config.yaml
num_hidden_layers: 17
hidden_size: 64
num_attention_heads: 2
head_dim: 32
vocab_size: 2048
norm: "layernorm"
rope_theta: 10000.0
qk_norm: true
init_std_qkv: 0.062
init_std_up: 0.062
schedule: "wsd"
batch_tokens: [16384, 32768, 49152]
max_seq_len: 512
doc_mask: false
dataset: "wikipedia_en"
Each number is 500 + 25 x the weight over its row's rms, rounded and kept within 0 to 999. Layers, rows and columns count from 0. Numbers have three digits each. The size before them is the row's rms in percent of the matrix's.

# v: layer 6 attention value, 64x64, rms 0.527, rows 43-63, columns 0-63
# o: layer 6 attention output (transposed), 64x64, rms 0.443, rows 43-63, columns 0-63
# up: layer 6 MLP up, 256x64, rms 0.654, rows 0-78, columns 0-63
# down: layer 6 MLP down (transposed), 256x64, rms 0.635, rows 0-78, columns 0-63
v43 123:442547502485530495513507492447452481489534510513487514505509471511492497534468494501462482491479475466476499512456477500502499483497471463555546519457505515501487512450500510478515477515482493
o43 094:532485507559507522486541495569515520503480438472504496472478540498492476489532515462502506500519537529547503503503483504497502486480543520464496488541518503469517519525530497500481503520517483
v44 099:541483526531526474509518461542494525537519534476499536487478528471524501528515489502510523492512442484521515510486484499466460537480509505459474489527476522510473500530514523484562501475495504
o44 095:472503517499516512524517517486555465484468482518529507518483500526490505522467529535508505446493541525490484505500510494553516505489482559511557464499512487495502485498480508533457507549469497
v45 091:497475523492561463478483541497506543548510486479495486493486451475508484506531497509468508535501540506476522503524513483530481554531503491484493495533538545512503500512520529497489457510461483
o45 072:460549508502503489458522482508503458493503521506501495496549542565494522509487554478529477545525476533506527500475522507492487488508522517523492457475494499499480491470507493472483540497541520
v46 094:508541518478468493476421525507486493495463499483485542484491525464510458527501529494477510469458515516499525528504513508540528449505523490435520494496501523505507470483503499509492480510493530
o46 075:484543456511541541542517472468496505521515480490533501498489506515495557476470491499558488519510459542542496528525498503500491518500484504517457512530466517505510512474526488495523510541479473
v47 108:521435492486502499476499491516492497488472486503471466532552512521511469510506536486563503474535508487515513464506495531502458476535532443483500501488518495481513485522457487544489524488479491
o47 091:487500505488472527506499485502481511509525528487546526488481438465530511502500460510540505514523479498452488500514512508490512489513536533534537529510524522499465521494517585483470501506522527
v48 120:489458504483561519498499458510476513509488521507512490445479450493499519501526495518505470495496502532503516499479530483484509527561496516500467533496469476424528501500518487507512522502499546
o48 095:508525487488452498549484494534493486503499487506493503538516512480491500528500503453491520496517491519526490486537481525539485486445458509505526467526537489579492514482462505495500517518547479
v49 103:423480515516510508505519499473487521500502505452519497494529493471500485487508488479550468485548486539478512517482468531501474516523489551465454469521483509482519485473505520472498538517523520
o49 083:554513511437512524471484508485498495505560471469498482501494501514471506518460513476496494514472505504518491486506523487468537467453489488556540493465503489496472512545490519504507474473461515
v50 095:484499506516530457517486499518520480470474511515521491482449457511501508514512460571502478495491515524515483498567526498492504505478500509508521461492548522510483484521446489535505482491519545
o50 073:519534497441453545495558491499501529490490500487475512539520508497520530482497530478508486507503521482465521525477490503514477519571474479524495512492487464531534487533495523497489551506490490
v51 103:498451488447516461553506514526465517472444512479489544488477490466494506524467515484482509486514469500517470495493518445497526518500533510525472500506494492556504521490499528465477485509490502
o51 094:479548557527491523497514490462519480513518519525482481519548482518507501456526478505493483483515496480475523499501540552494501472507507462491514528474483527480510508523470434532502499478542498
v52 094:480529480501501475551485472455495511465479483556540487527540537492511509487473468496508468503474459477501509514539455485504491491516519479536489495532520504517466492500505461508511522532468538
o52 089:493482493499494513491518509494514501529504491503454509448444522489470519507504470496491507555492517499501487506487496510484520558476453526436513495447464504508500472542512488489462496500530460
v53 091:491502515517509510495485518509543502470553492527497444497496455546512495497466540524482509469480470500520503509497513478514483502474509495532554481481521486531460466527517504511512537534460545
o53 076:487490493475489537501534558526480525489478524508488510482533567507509471493501495514510489530535551505501492522532493509511553501523474492494487558510511523474506504485527511504495477556525463
v54 096:478562474526542510495475510459527512495484504535526490527483492506513481512519470475510517520523470512461448545452486480512476502491483536487522552503484497494520501475502478455515476468512495
o54 092:499495499517481490511519478507508499522535482502506548528521538515494493495504489528409549488452524528539525521515486503499512543497510523524497491490491472483512538510523439491533499520488484
v55 095:493518514537460465519490505482470485457513542495473537488505512499486503524506512499522500514488498551502505493495477496492524498504501533439494496522539526529522491514472503403502502512481461
o55 081:516488506512515495471520544462551578542515446498497521495520485465503520531495498495488486475506474488486502458529512502485495493492488506557489515485469527457505511484536470522518523479489492
v56 105:502501514505490491484523546504517567510466548504543523469467511535512497486547506496500509523504492506535473452495486514490491537488457515466487545486498548495487480509516499458512502496459483
o56 087:480476549473500492494454527470521465525510437521508475541527503485477476482486480501466501484511498531482488494491511448517485477537488544526465444482522503499490474530499488489499529527499495
v57 096:506474507476482519463487489529490503505492507488478485513495527510485498509550481488468533520553563509530482543527537559527471497488500478511517476463502532533485503504497492474521491461529539
o57 080:525535497493489478547463426495510470507519504519557496494535495482494512489514516527555502514467499495460511468522483451522524522520531505480485521536486467490540505514496532492506514494497495
v58 103:499522514538522505459473505462496508513480515511499518513497507515490473508519528464474477504527495472485457520458531486533508440542476520509546456507539452478471530498494498540477508514504506
o58 089:467482513473482499523541510571499484475491487461535465508491525498540515464473512516535483445478532492545517511526549499473514503477513476492476501507503541500530471503512536489489510505493490
v59 093:519528506524485526506493527510492458523478509493506514489526490482498537467474473476546523517462477529506502495489518522520477490506496487499496482458540496508559457523456473490506470557512447
o59 073:485494485471534492480495499544469506502536503492527525550492503534500493541495477522514490515530512525463520485478508509511485518485492455519492533522480516467474541523528471492518537442474555
v60 088:501474473562507506498488514504487517486457453466486482527495524516479484502496508484542553513508500499452535474536501508526500497502482487476558470505501539518476524471522498490511491489548543
o60 080:502511476490513495522517516491501454474566531553520517489524519481469482496475512508496480475491481504493473554439452524496525508461487479517473525483459498504485527522522504487498505491501453
v61 116:445523510495470478520493488514508482493533513497478547520478499518524435526457495546525494451519483516503528488497523499560507519492501495466521489513515452491481505504515523494497505475555510
o61 095:520493440500539565490505478504493504452452460498504488511486469484520497470501510487508479469458483526496478475486475506470487476486519468546485528514511546528502528506464495521511490531481492
v62 105:471502527503499508497481477534548509466500445489541524539488486506523502499459528480494475480513517574518522503504462490507498498491515532511489476512539544494482503532509494485553471469486517
o62 089:550488481516518496503510489467448498527495498501498485471531513530504440459492495510466511497479519510518487490498556455479488498468481460521508549503477479487501503465492518514461502553512469
v63 089:453473475504521495490512493473475503489496520492518466486494541518467465480472515525490501517475474499487471511545507471510530501568486504513497484459517454489509447507477507492448459481514528
o63 079:488517500475459509526495516511486496474511480515451508507500485499491523495527459508518481528516474471500516465475516500468474549460550449492475495484514516545509525502528453456526539498517474
up0 097:504489506501524486483501566462530527461522521506475482493502490515491538479531494485487536479528481525502478490464501539526501510453518513466491502530459457452510493488535554520500490476499479
down0 095:509545502505496495498504460486545485513526490486525533485504484515479508502541473513469482442436513472501529525516486543481491537516473447510499470512498485515511511502499523489502523466474444
up1 110:481493532456496494504481503481480532478532488489515485519526503514505480454480470502488506528496455490485520556446485504497506503492499526520537499510493513501510512492561459526512490429540472
down1 099:520486531514504517499528479541507520549492503529521530489503522488484514529534508501467517491509542493470487488533527496491526498458517481492486495492531443478484539504467562474502512555479465
up2 095:448500515491499478501502480537533516502549478522514462506509508440481495448495465467509508481475459491504501498472478484532471472508485494503463524516497490496446551523497485509472486464480480
down2 086:485511458497526505486503556497518455470490504508510545507451481528524530495473524467511482472520489509459513499486511512480486482475500445468499471453513508510526517485508468534454471493510535
up3 098:531526513501519515475457542501468525521534539498515518485485474520476512496492548489489494474506482489512516506500491488546481514464462479505535526529468474474494508497535572455504500495475533
down3 107:462475515521511492529527507512487528476542482496530510497453521483517468502472536504526494457451549508525496534519526520444504477500509529526484512529501486516486453490512495530509462522502531
up4 087:508544522527493503497526474505476522489519491515485506455486574496459508499485482547468503498534480503515501477479479491497472467468480531509524546474545481522464530520480543510493499477487481
down4 101:456516477464481468482513499514481465488499448533462492499486532529457484517509504451454558521514489525499498486447561493507522477504485528520477499498513494482497490502499492493472511491483536
up5 090:503522445490481444477481475538529491498493507495497495507463514519471495474478496499504521483489482518549493487512499507501538486481513488491496489464477501506524456575528509543530477502491439
down5 091:487548495460515537490524494495501512485478476520543528537509530481481492492553510453525485515519506496515495502529518438540503490472450516509527539502489509459466479492510499480526512526475513
up6 104:523544492511474513513485500466501508501487535524496537493515466485530512546480521508469511496502506534494496546466484562526509494474487485491550526515500466507496526475544532483508517439530512
down6 085:479496469506507532508494507521522533494476488477507491533539499490477510457454484505519547496534525498538492453511520478493491468504500532507462485479478558452495488481504486474481509553459518
up7 107:499506547473489504488513477515516533502512452499532494444494519523464551456522450482509519520517502504508512482488514505461478526435488502476478511491515534445498458511503495523519501503508497
down7 094:519524445482473512496467511468534475483460497510467517474514474474517479540484500497514518505515493495502503526505508479481491480521499517514513507479445459524503524421461498459487473512459506
up8 092:480496511507519488425520483497500542509520479486496488472551469481524507479521475483470497480516512517498518528532477552510442516524537518473550507544486505494479497501538483493523503520503516
down8 100:469556484514495489481538528478499485525531462502503558509545486524487521513512486470474472511489496545496493449506491498460465503546505493497497483478469524529473484487490468530483495508468539
up9 097:479487548465459501490436540499502503500468516475495494567527530505483485458466514509498505518491534517491453473503496499531509538467498451484499517483499528517491542485523499510514506501470498
down9 100:506479520526507480479498498480488459499526482474511490476519536523524483520502506503505518527494500504457530532443496471469454497506500557521478454485496533512496503466445458482472485496464533
up10 095:448470506489517517448534477558526546523516479503525539481518469474492531480509492483453502503455486462529503497485487485489547510484496524510477496476488512514531483498514517527538497536502496
down10 091:537494519537519511479456528472492499501521511509489517488542505459478500511488483531588512486521517560510509489504513484547484513504485486504514500492522469482446470492521482544478502483507508
up11 091:486485499525546467527532458478507468493471509500526528494516453512508506520485505512515505468562500485538482478525521516477521471551497521544495520544526501473498514493504554529493529494510486
down11 083:521485479494513506490507523477533450495551503487482524516487502475553492500558485514520487504507507467503523509485512501464520507522485500534459515468556488519470502526561476475486524515484542
up12 095:530520519467492497533502537527508463485469534439484454520531524494477471488502499443504506504487510488479494518524523526486521508459520484498475530517469498484555511510553528506479478517514497
down12 105:494513480522492464484530454469554487473484483527496514524533477494453513482497495520502569503488485505474488495460468490494483516520547486497480516473545478468557514473503504520495471492503504
up13 110:479479508488528508516538541492494523523533463489509456493518532487467547458545461465486504516497495465498486515506511499486536519497487481503497521454513573457494483460509481488502485505488495
down13 080:536525483525457468483480472521480474473490508483483529492482498522541471525447560521523490504524517523505512527475494506494466481498501509493513518477520453500547527525509498502498531442513531
up14 096:502519513552515475513471463523453494525481492486490516485497488538521502513514545505465521478512493486510490486543481533521497470502493542517493507534527511445495439496432513482514496481509486
down14 097:524520533497522517574507501547503463486508492508509482502474497511512505520526502490467480525508501521456476489482519483494497524472481458547474507497514487463514518530495524516486463443553473
up15 102:505486508483524517462491515453480522514457455493511491487545521479494487511551465465530501478510487483530508480483483509497498481486530488504539491538499522494548519486490545493461456537471468
down15 111:493541501481519508482521482474485554463499500524486482507516506473524506513518503452504497489509513518510481502489482581516490481492495481439508522491469540522514532535514536475497453519461483
up16 094:496467506503484490530517453524487547502529530513474484476542519511508460454504538484499476514488524509469462535504468507461524503514453505492489512488463530506469528465512473537493514525505463
down16 100:530479457519523486560536467509504511520492535492488502484525492520520502501489510529497533493518460525475478483536472516513527507557525456480507488498480487525491517446529475485510458495459487
up17 090:491548509520505515499461493473510525541504549503473546448480511485520502499519537482487506484521480508485528486518500476514525501478524493474526491503506474509475478515510581464539457478486509
down17 090:475516519493484507470524517533535474517503498473546481522506499500518546518460479500483504525524551518443494497523519480498517529541509471472526459444504448528498473494490484511502513471505497
up18 088:500494492455509484497488498481504480486506505520455520484535558504471476484489483528536493513454477467481542513462503540487547483488495556486503525516516490491557466487470519527474511491491489
down18 120:463502525494501540508485525548514458467518539508506493557488506510496533465516506497535501526479491497492534520475440510490492511505478464534513475508467500455521476514498486458453495489524486
up19 103:498495468531522489467534468469525539482516475490492489531455487512489487557508491494503505507514481515506511486506464511500513513522527520435541511469457513511477566508495542483518512472506477
down19 100:478536454514525519530479492492523497499470533479474486532516476495515537494478483494507557483516520498478544505481473524489497483518492464513479518488475518525467548515495462519462500480464559
up20 107:512499499501482513519518541482533517474502445542521489551543521510487515528518482473466497523508499476443476526532489510509487469515521481542523472501496521488484524554499518513480472528491462
down20 100:485505464514480501475528464503461483483521545554506489512498488461465512544499455519498504498506505493480533525493519540513512491521482459505450479504479510515476513534522523470497470488473442
up21 092:490481519472477508508516462462469445470508478494483487492498503484532489499494482527542468497422491458516523491514486484490488474532500480469553515543485519489507505509509530555476510496490492
down21 102:530482519522526490520507474456495481532443501474485538453503486477477474473514522490500459456502531505517515524499523510459465518511518499491513512513468530518532476521491529548456527485480497
up22 108:505462489450475555481498474504494489488472505468482477475462492506490485520500510470516468509514532503482482497507508514495501468492499486451494471498548501526536500546526476542479527502574499
down22 089:510499547520455458514518533492514540541534538479513497519541510519481514524557502490477503490498498524495527501492511479496523515488456473502503519472530528484475492439479505492496549482473481
up23 083:505541528514512464500476507488490526515493499520502518465528526558462502490558448504481496529487529423497495499470485504525523496519475506504506488529483498457499515522475492495497474475477462
down23 080:474543521527535535515479529524460540503474476518516468504511466497500500500472546489507535505535514535473524506507530476497488576477482492506444506526474509531496484510492490491515494518514474
up24 109:479507510478545459520466561497533521480519493507485521502491481501492498507525449498515478528497513512506511511495468457538528537491464521459498539477508538497486469527477522473519506478450484
down24 076:536464477529498533467496444522501496448459470519525462493547483518506499439475508494495487503521473477505515482525525504497474478508488493516537510530500466489486479504516538535472501541505497
up25 082:471509500533518494497506453501531532503476484498463486481497472551488504531485477484493527511498531515492462485548492489507528464504549490463480542507520488515479471550512521535489487439503516
down25 102:473484488503532525473517511509491489504509505498480538519485506448503480476474535465449468525477550496510488494493492518524446504489521547522499464520487500531477498430493482491514453476507501
up26 093:448496507523510493494506519509510554492492504492531495511436475496516506555490535495500503470543467461493469548479532534511512511486543513516500496496492494520519523507514521480505457494562509
down26 086:505467505506530475465552501463536504481525516488466529479501481462523466483532492496520512539469525497485479474488488484486514504490456556508466498474509469463480527489462494489529519534467519
up27 110:516507536544459473491498496547471528518520531471533516439509491490515524505546504512461531484507490520544491491471506519532510496463495504430508524492499514526494477495473496496525469485515498
down27 098:453518510496514498466465498459518480466500486474491488520496515505521527534467486518495496469499507509484471533573520511519520486499498532511481445527532503530506440474505463535493517474488510
up28 095:555505527487466477521503532549492497471517496508508522543508527498490483519476511499457448515505504482550499542484504519462522522481475456514493513444497508529485506536498508493539495492523470
down28 093:508546515514480484511532532483494498542490489489503498528514530501533501498522471488546480514543518519543503485465540516455488500526528487511514464463508514498530481502499514450494531471567489
up29 104:479476547532503495519505488552527532468480454473531485543487507473497532516507465465499528467549466480538505475509481513538480507528513470491543481479517489497496479474484481485508498522475504
down29 094:539506493499511513527487535527470449535515485542461530480501473542505497471473526521498470509504522518488481513497525455476473508476496537498507518531484556522504482536527500545488509539504524
up30 098:480525510473491488504523538498542515461525508525491511493537508511514473485541506488479490517530466484460448512505469486455496520520550497551555522525481470510469514506503513474519520470486484
down30 111:520512500499466506492459456480457520554504529494495430547498513493475478531466515504516495520503531519507500509525510547517491510500473503494415483521508502516519488477505498512524498492516522
up31 102:545478550493469481494477513534488476481447481484508515497534499456470558468532541472509504527477512495493499500485508497478508504530506489505473525479455515536566509515495501503501493502492462
down31 110:499443473477525531527493497519514478522507478497492544540528493540525510500568543472497483491521515507504508520500521489518515517466486484495501475515501511489533455524495550464509449479526497
up32 114:522511526492502477560469522499485496511496523513478525475556536463484532501475467477504486509518433487470497546488500465517478477490517488509501507495512443490463460478495514470532504506511507
down32 099:502502491530497470500483494479505458480515478496478501486486557509488461473465545494488535482525501516486512499472470461491501489556535548502488521468513512493507541448527477515525496526546515
up33 094:507492519484477493516476541502530499504472477523532500524515511495497511536478464488507467544523460470499567516507500486541519511499555512487532494480518455514551511515501492506513509520522442
down33 099:487522533528499555543479490492470474477557540527494485512441519482510515483533483485480503460507502555515467500527488484488506503527497516492490494516515532529469463473510469519528475510516490
up34 099:532524484455461518538500497496492526520478481470480509517508482447511504457506491479498469488480536479464485487484502534478505508503493486537497566478498502502508546484472460487549481510461472
down34 104:488493473527503512531503500508471530488470512507481540439474517495481479513506515475512527550477507502516494469477494462534472465474505523479508477481459477484460444501476474481472496465518463
up35 099:493499509547514537523543468520484497473524454505466501504503513515511541490520519519502464505517499497491489486519499510466542512517448530499475520457463497459530534473463506500521538452503486
down35 102:491473476524476512477537481524504476497446467494495470474525533479549491510499482462460505503499517505475515513509473500480508484469466464534483513507514569527504497474495568508495523495479483
up36 094:478505531558472483510516501514464549473549517486481493493512468518519553507491489518515554464485472496466506491506490543483513483493533495533528499511551478506479507458501513483528515470513506
down36 096:493483509444542454494545519513510467540500530501471508509462460540520488475519484494472509517503543492553529518492489485504446501510546514489500484494508512499504509532525521522537486518482523
up37 099:514515523482502488541517498506484501513513507514538502483517512490498491514441528506490404457473490499492512543520479518474515487515502466478467473470494505507480514531493485530526554512535484
down37 092:510511458487513437498489521492472530511523458502476493455498541477478527492504513522478501495473514526553453534497481482535475516478544487507481475491543481472510493486498497517501460481465477
up38 105:470487481498448476517477492470531509494500463463504506545464532487501472508511500485461520510516476523475515475539493529512486505483517484493536494535546470552478528527488489496531553533499495
down38 092:519469502519518452515534505474505502481521476497464521507493503467490509528513515444504531487473511454506490485509502475471524520508458475475490498484466453485550488518537456513531504467526461
up39 105:484469500494494498480481497492557524490497502494515492506488468522469469494486510467542530513527480517468509545500512507485524442505505521502538489529482540491506548487509547511460511455541539
down39 106:491487497517482479514479501515531483504526495507536545456453552523478502499498487519500485495478503479500518477496523521482507541496489490567555441495469487495520516468441504483474507505508520
up40 089:515477508503522526511509495505491487442479474467464501499513437482530508537453544515512463446497490485504488489492511513509467470512498483469473525505487489528494537464533519492521477455493529
down40 098:508481464497525470485494517499513500541469493548531477486483459503495496475535517471481498495532494466497476506506489454526510492513532542474467502496506552504494468472476464514467499573492489
up41 106:508517495483495530461534512526498491478471497515482515439487472589508489513504493480492461525457509509454458520474483512493546496486485523508486491464493464472510497491517481498497531501511532
down41 079:529472473514510451494539498497483484553493510497511536491516474456524480500465489502519558491515519511551509491516496483468497515488486524490548517532509562515473525488521481526506488544486510
up42 102:492503532491471499518494545521514511495529508490504459492512523511526510445523473475498502505499512489477449475550490540503451501497515477477510523511501501497429499479533450541524530482488515
down42 088:513494486502487475474548486516469499514507536493510526460538486500453483513461493477509479456466471476481514481496510502508519485493476501480482446548442515517512505559490530514475470515490516
up43 106:509520525489501479465491507486495481468485514450510485496490471519459486504495538503511501490496536540480502472467504539521520509518509497467486521561477537454521561457500518490536528477504521
down43 100:533531503535492474472504523506496475479524460544520527523459529495510486462486468497496493440503502473494498530485495469472500507492568483511508485468550467519497492530482511484503533511539509
up44 102:553458513467517487500438539513527516478540489508512512488516529509479451474507519466457489518473502498509508503531479492459546507493472537517513491477490522489502483523494472511556499510478485
down44 093:456558461499540475484523489485469501467514511479509488492470454505505497463471478535541486500525511501455471472487490479534442503480496479473505508540501545503496469508503503514492497501479534
up45 105:500536521510471472463513508505537489511502521557499508477492511540501512521500472479500428503518499540487476541549505460491524488469479484480515541499530488515482504506531510501473541503501544
down45 095:493459491503491481462477504516522491484512499441487515509509451516504476481511510482511500520453459465537527452441490522512512475509502500536512539494538473508458508479494478465538514514501505
up46 092:494498484535526509469479528476495498551505541498503481491465529485511470463525540491480456504526512457500479487475479521504542472541457478455480530504466508463490501499525505502454495513509482
down46 081:460513553466486501466471486497559491512496483503500505501479499499529529547498479463485522507498532484504480489503504498517430490481525509524479425471540492527495503478478494488501462489488503
up47 117:516464510516482448524518492545457536461502532520504522487511486460541502427533471508520506488515529478478504517516504498507496513506560490496463530486527501491479525509510487468522517489508477
down47 098:521461515465508504497472525499453526504537520489452486496513466497487477462510524500497526455519483468491547531506486522492466486563553475515510497495536504503515523487541490484488496471478522
up48 093:511503518494469503539510515549478505510505523509534543496465527447513537452511493508508464475470540515497475520499511501506498463507454520525531511521523498519489513476511536485475472545461529
down48 098:498489465504514488478519492485514462494556500502493493514493460484516567497454491505530470501480559500489471478543473510485525485492461502512480518512457504469500507528505542469477478521500541
up49 115:486458541490448488525538515531529513503530508526510524462462476470531430478480500496461493476510485488451508541494509518504512492477515545532502502489505487515491486519486500451495505501524493
down49 116:496485499472470476542510549496493502473513534504487549538536459492492500473515494502477520473521500440491515481486514487488478519505540491552484535470538509477509530487533469510455493517492517
up50 106:485480554436518518550491509499539518518487516491504495487494489515503480462541458504526492515468559496484496501467482491529527485487527483491522537499493553473534468489507511514463518493503480
down50 084:530530446526519506519538504508497469486497458512533530470502474497442458488465526519527464516535493474489503488491493504454484530486520526503498539517519500513478478499559509484535476496504496
up51 094:514492531542533497513452532529480501468442509505536488504508456480493512498505526498478482510513504516522501515479510504485522524559558495480475528490477477502448490519457484521509524538503477
down51 103:528499510536445533497526529486507534517549502501476510538500505544451508534521494537517515476486526479506537457482487526493529497528522527498532476502479514546473481474514497480465516511479485
up52 099:475535491508505488505469442531512485516488487485467508488491502545508459456475469509546519466502507505495512513505500521509525488491477475478466455550547547488490485505489504552505467487517521
down52 115:479506497574474547493485478502518515476502497534509520510456482553494463467535494457491521484541454520513531503494498512478523477486474459517491515497499512487535507524486521483488457510505528
up53 108:498515500497500475511490468493473509502528510478537501540493467495507487485521530477575479503477564485485491529468475503527486510434497519488473523553497522512477527476508525493525485475488474
down53 087:500491484523446497497495540485511501474515533549445507491505474471462495508514498572527532524501436483487507534495505514473520480505530482542521458505496511487528482503487476503489490498524499
up54 095:481461424502481508484477526508515505455492507516516538471510496487480481510536529541529491479495467496492501508477527508529493509439469511475501515507481495521452532482501527510503501489565491
down54 101:513499489511506451479494501445503476518505510499509518536519474467488522497504477507457508523495473533485549497450453470521479486517476482515514457481499537457491494481500451536493519457486520
up55 093:511490477515497548483550468536512514506535492567504484463508494483453511463502515518466509483470496477491478523460483529446513502509464488519510516490505506529492483537479462481538487485515500
down55 104:504508483499472467464536489522472495492497514480539503500465485554509499490510471477469468530520497529517475502522545554490520504497494499562524545480516525508528454460487499476524522501495508
up56 103:509480539504496506491507488537509530523560472508490493493532470562532516488478455486485510525533501503504496517510487500449467477456536515491514497510517512539464491523510491466534540516465519
down56 105:471522498464464524508518495481545469457467494504550531492505492479473507492537512548488503439421487495485481502506510529507491520532479511498472509542490522490488496504482533508483501489525503
up57 099:528475508495505491497502484518551503466503494498521501509446519437516507472510525473508489470477497519498467481457518489526488524502540477507503513530470471523533549525517523491478540520548467
down57 100:527488532451478479488480526508527515554517502488476482503558501500489497517540514524529556444514506469505517514505526436491496495512501523472475502491445528490513487474485483480510505497512510
up58 077:496480525561491495556486502490481492490550479515466523490490466508523513471541428495525461495498523551538517479528495526513498515510498540505466507496494497498503501505520547504501491532481508
down58 092:511482531526528516510454496427461486500526480506513491480520546450501515505487490508459497501504506526475508476543507531492489482511474495488482461459479542512522505466552506509506477509523477
up59 104:512513507499471504471499484517520479471485508505489522470521461526507537502502480498499536498513473494532516473518489500482523455442504520517533517469504533468521523528508548480560456454516532
down59 125:510512489528477480490543512505516495506501520501526495510518507522494514511500529507514443504541532472534551456475476491483493474499543475539555536510516494519511537476507503472469519517509441
up60 108:504478506508522505500511519526497497529479488475510451469468514450500476504550487493478475521517509517519474505491517481503528493539498461517497524520484467512538517477446523458478438488449503
down60 108:487525478470463515497535505474521457513526469521524523486491527476490480483522462496505508505509488542521549471476525479505507549493505486503498468463496505476514504466468512464532556449492520
up61 093:520520499560533485465512526485499516485446482509478506450498503503495522476500519490466511464499523445477510493534507550493491493498532496469521519461489491535506484467512481504549544529492493
down61 092:543490534462528505500488534499549476543527522478538512494532493534505475473500454544483526520540490523524509514471526461489451496501457533491474497507465520519495515479495494492518489509520502
up62 090:490501514471511467525492523475517515473481505508489540515494478496508493510478522489508453483470470511512432540483492491481532456510481560529482499507537519463501458549506546499507497487473500
down62 098:483533507523527530514512565513536513488529521456479487495485491485494498497526446532492510528540481511487488476477513579469492463502507480479476502505488525505517511500512494521552508490511537
up63 107:500511509530486513471497468484513513459555498552481494570506491529497510511482538514540472506492525508491517514512468527469510511528511510512527502480512492455515502537470548500481456470472501
down63 088:502476481561479499525492549538513513541457510485503508514508507501495519538510527494485471510484492481491521516450544515496526478510457503469480522521508481531503520513522420519497512470491499
up64 086:508473473461512503538507471519507541479509519484496543515457498496463508511510541472519505490520507516523502527520515493525542493514453471469510468474461530506507540476512548479524457489522471
down64 081:500470533512515496510517488538508510543483537483499471488518509465497488529494486500487496507479542500509528485488450525529481466484533502492552476513507539520456475461521467513488569470517509
up65 110:519471541451469521503426545507521509488518514524511505528509498474493461502487541519488480465458554511487504494553513477472557504503498478496518508524498487511501512492505502475482470486493488
down65 093:467508510513482517500464520486491523511482493508492513494503544501508561490512512475536486452516459506520481435481518460533503541495514509465551485461518477510476524532479467490475496486500527
up66 103:497481507462533486491495542504463484474493500458498539506442512478452486491492503491497490469480489454454518526463483477513542448476486529504528481484496524519495524454509507469512506531504493
down66 081:518514483550489530513500462507508479500493525544482490476540445473523501517500468543523561488548492487503470515472490490506478514483542481505473540485475514506445496495487512524520479517491492
up67 087:537510529532498494480477462521489496513478507501486506480501522488494471508492513543450528461482490451555506553463516536478515476468490511536503485527492508530463509522491503477528503453479474
down67 099:482496463523515502523520517517493478495458550485485477478490474499463524519502485535510457511509495499490541473465517521486515478502534493522496525498489518505434452528521489518447532463493533
up68 088:510489500498462511534483473495534512506484532555497498476518504502468515464528546503461522497491464494485498464475528526504481519532483527526449511526470488539476500497490541448526494468478481
down68 113:506496490555499488483485501524469516485509518521530525478493461507508536521537471502493505507430481456486483534482493494533520480498539502448483535496474527488514482488453485503484515528476545
up69 098:521515486507438540511526470513481499516548451485481523479481504527471517498481542524509496524493510500475496510479470519503495451477473479486524545492483544511480512530506514477496535455533529
down69 096:520509481496517468489462504480502511497468465481543481508497472499492457498444476526512508492491537475545468515558512504535458531515494506506491446484491496494493494508533488499474520559469494
up70 098:479486516510537535485501503487529500497486478516529473506495469417452540533508471503469490481486500522500457516479509474536513520459526452512533521490500538488519520512493510492498460481485507
down70 103:506475456491461481480516485506492475473482549527499475516482481502495485501445492511522490532478533500529491473516481433516467541481521481510500544455507546491517493461505521482509520488522522
up71 097:453505494502521517484504462516513506521496477520488491444483479468484480512489445586493523504544512505550525497482501527508495534477534487478525522502517523495541486498505499499480498454502485
down71 079:492521471539537468480472512500483477504453489501519558530479508524537522523519488448520487501469572504490489486534523507527505512497508512530485505490506449484540502513466496463505515506513516
up72 117:510469479446513500516482534517479493532497522480502524503512474461482533537507430479502504509490492508491555529522492503473537498460542495488512498492499549511539504525486542505532463501498502
down72 108:505500519488485506491521492446511505485529486512503519462448500516530530481507498481527507531488488458519446519485519524524502494474543480488507540476477514447552485482528558486511480519512506
up73 104:499495487516482540527541526517548482478490510468539506506480493433460488530504524497497493524499442484501487511502504517538512539494502485458502513523510503537491510517509529450503492493537550
down73 103:496498533502523520496481516488549474458532558476488489494461514473511549492509476497503474473515502489510478535494484526510518480538477487542454501492526471522433518517507499530489515509463507
up74 100:494509524513537515479513479464452521459540497534490523514505525526491546469525479470504499467539503529521473493493450524512493527537493506491498530500491494467439509491465527524479524483476498
down74 106:506467534494506502509506486477543481508522481519462539511464478490497486498509530478454522448531514572461532462502451492506524525481492523500491475490510465510518478527471486532493509487489492
up75 089:426521504507501432496469515493487508506494508498512523475504482461525510515502449516489488507522515498493526507503493492507535481498506513465557472524487543481479505496540544486546465522470497
down75 095:542505482474498492484467519499509512533534535498525484492531469466517499537450521534507508507476482485528519463532549496525467496524505523525498490512488497502456540519496475551504540534491471
up76 097:470513529515512489497451507483532499482464522548488475468500489539465459509544521507509505517495528498508485524466488481491502533531459522503517552532515505505447463451511518509492495527520492
down76 081:509502493518524530457508496509458499479493474521533559493512495500492475468474501464547524506484506474512513517517526532470497490443554487517477518540472529492524494511479550492486531513527514
up77 074:499462467530554507518479474450499494513507503543506503484481510529495497481500491490553477458525460491544513540486527552514491506515482523506502501487505475482502431521518515537520521499494484
down77 094:510462505511453507489491476463504482504543516525551504485484478541524483496534495520514454498478494503508485484516523506535534512500459535534556474487522546513526461484518507506473529528481501
up78 109:481499510494464513510471456529505479503483478511496477481504459490534540468506444533542539504498510486559517484527521499451496496505488483496471478529529553496473464527497514498511479515490475
down78 110:494505453540526508546518519498473530480530507546464487505493527488504495481507507465476493484545502511539470495510511462501511446498534513500485503498481468469560529506469511479486484465532478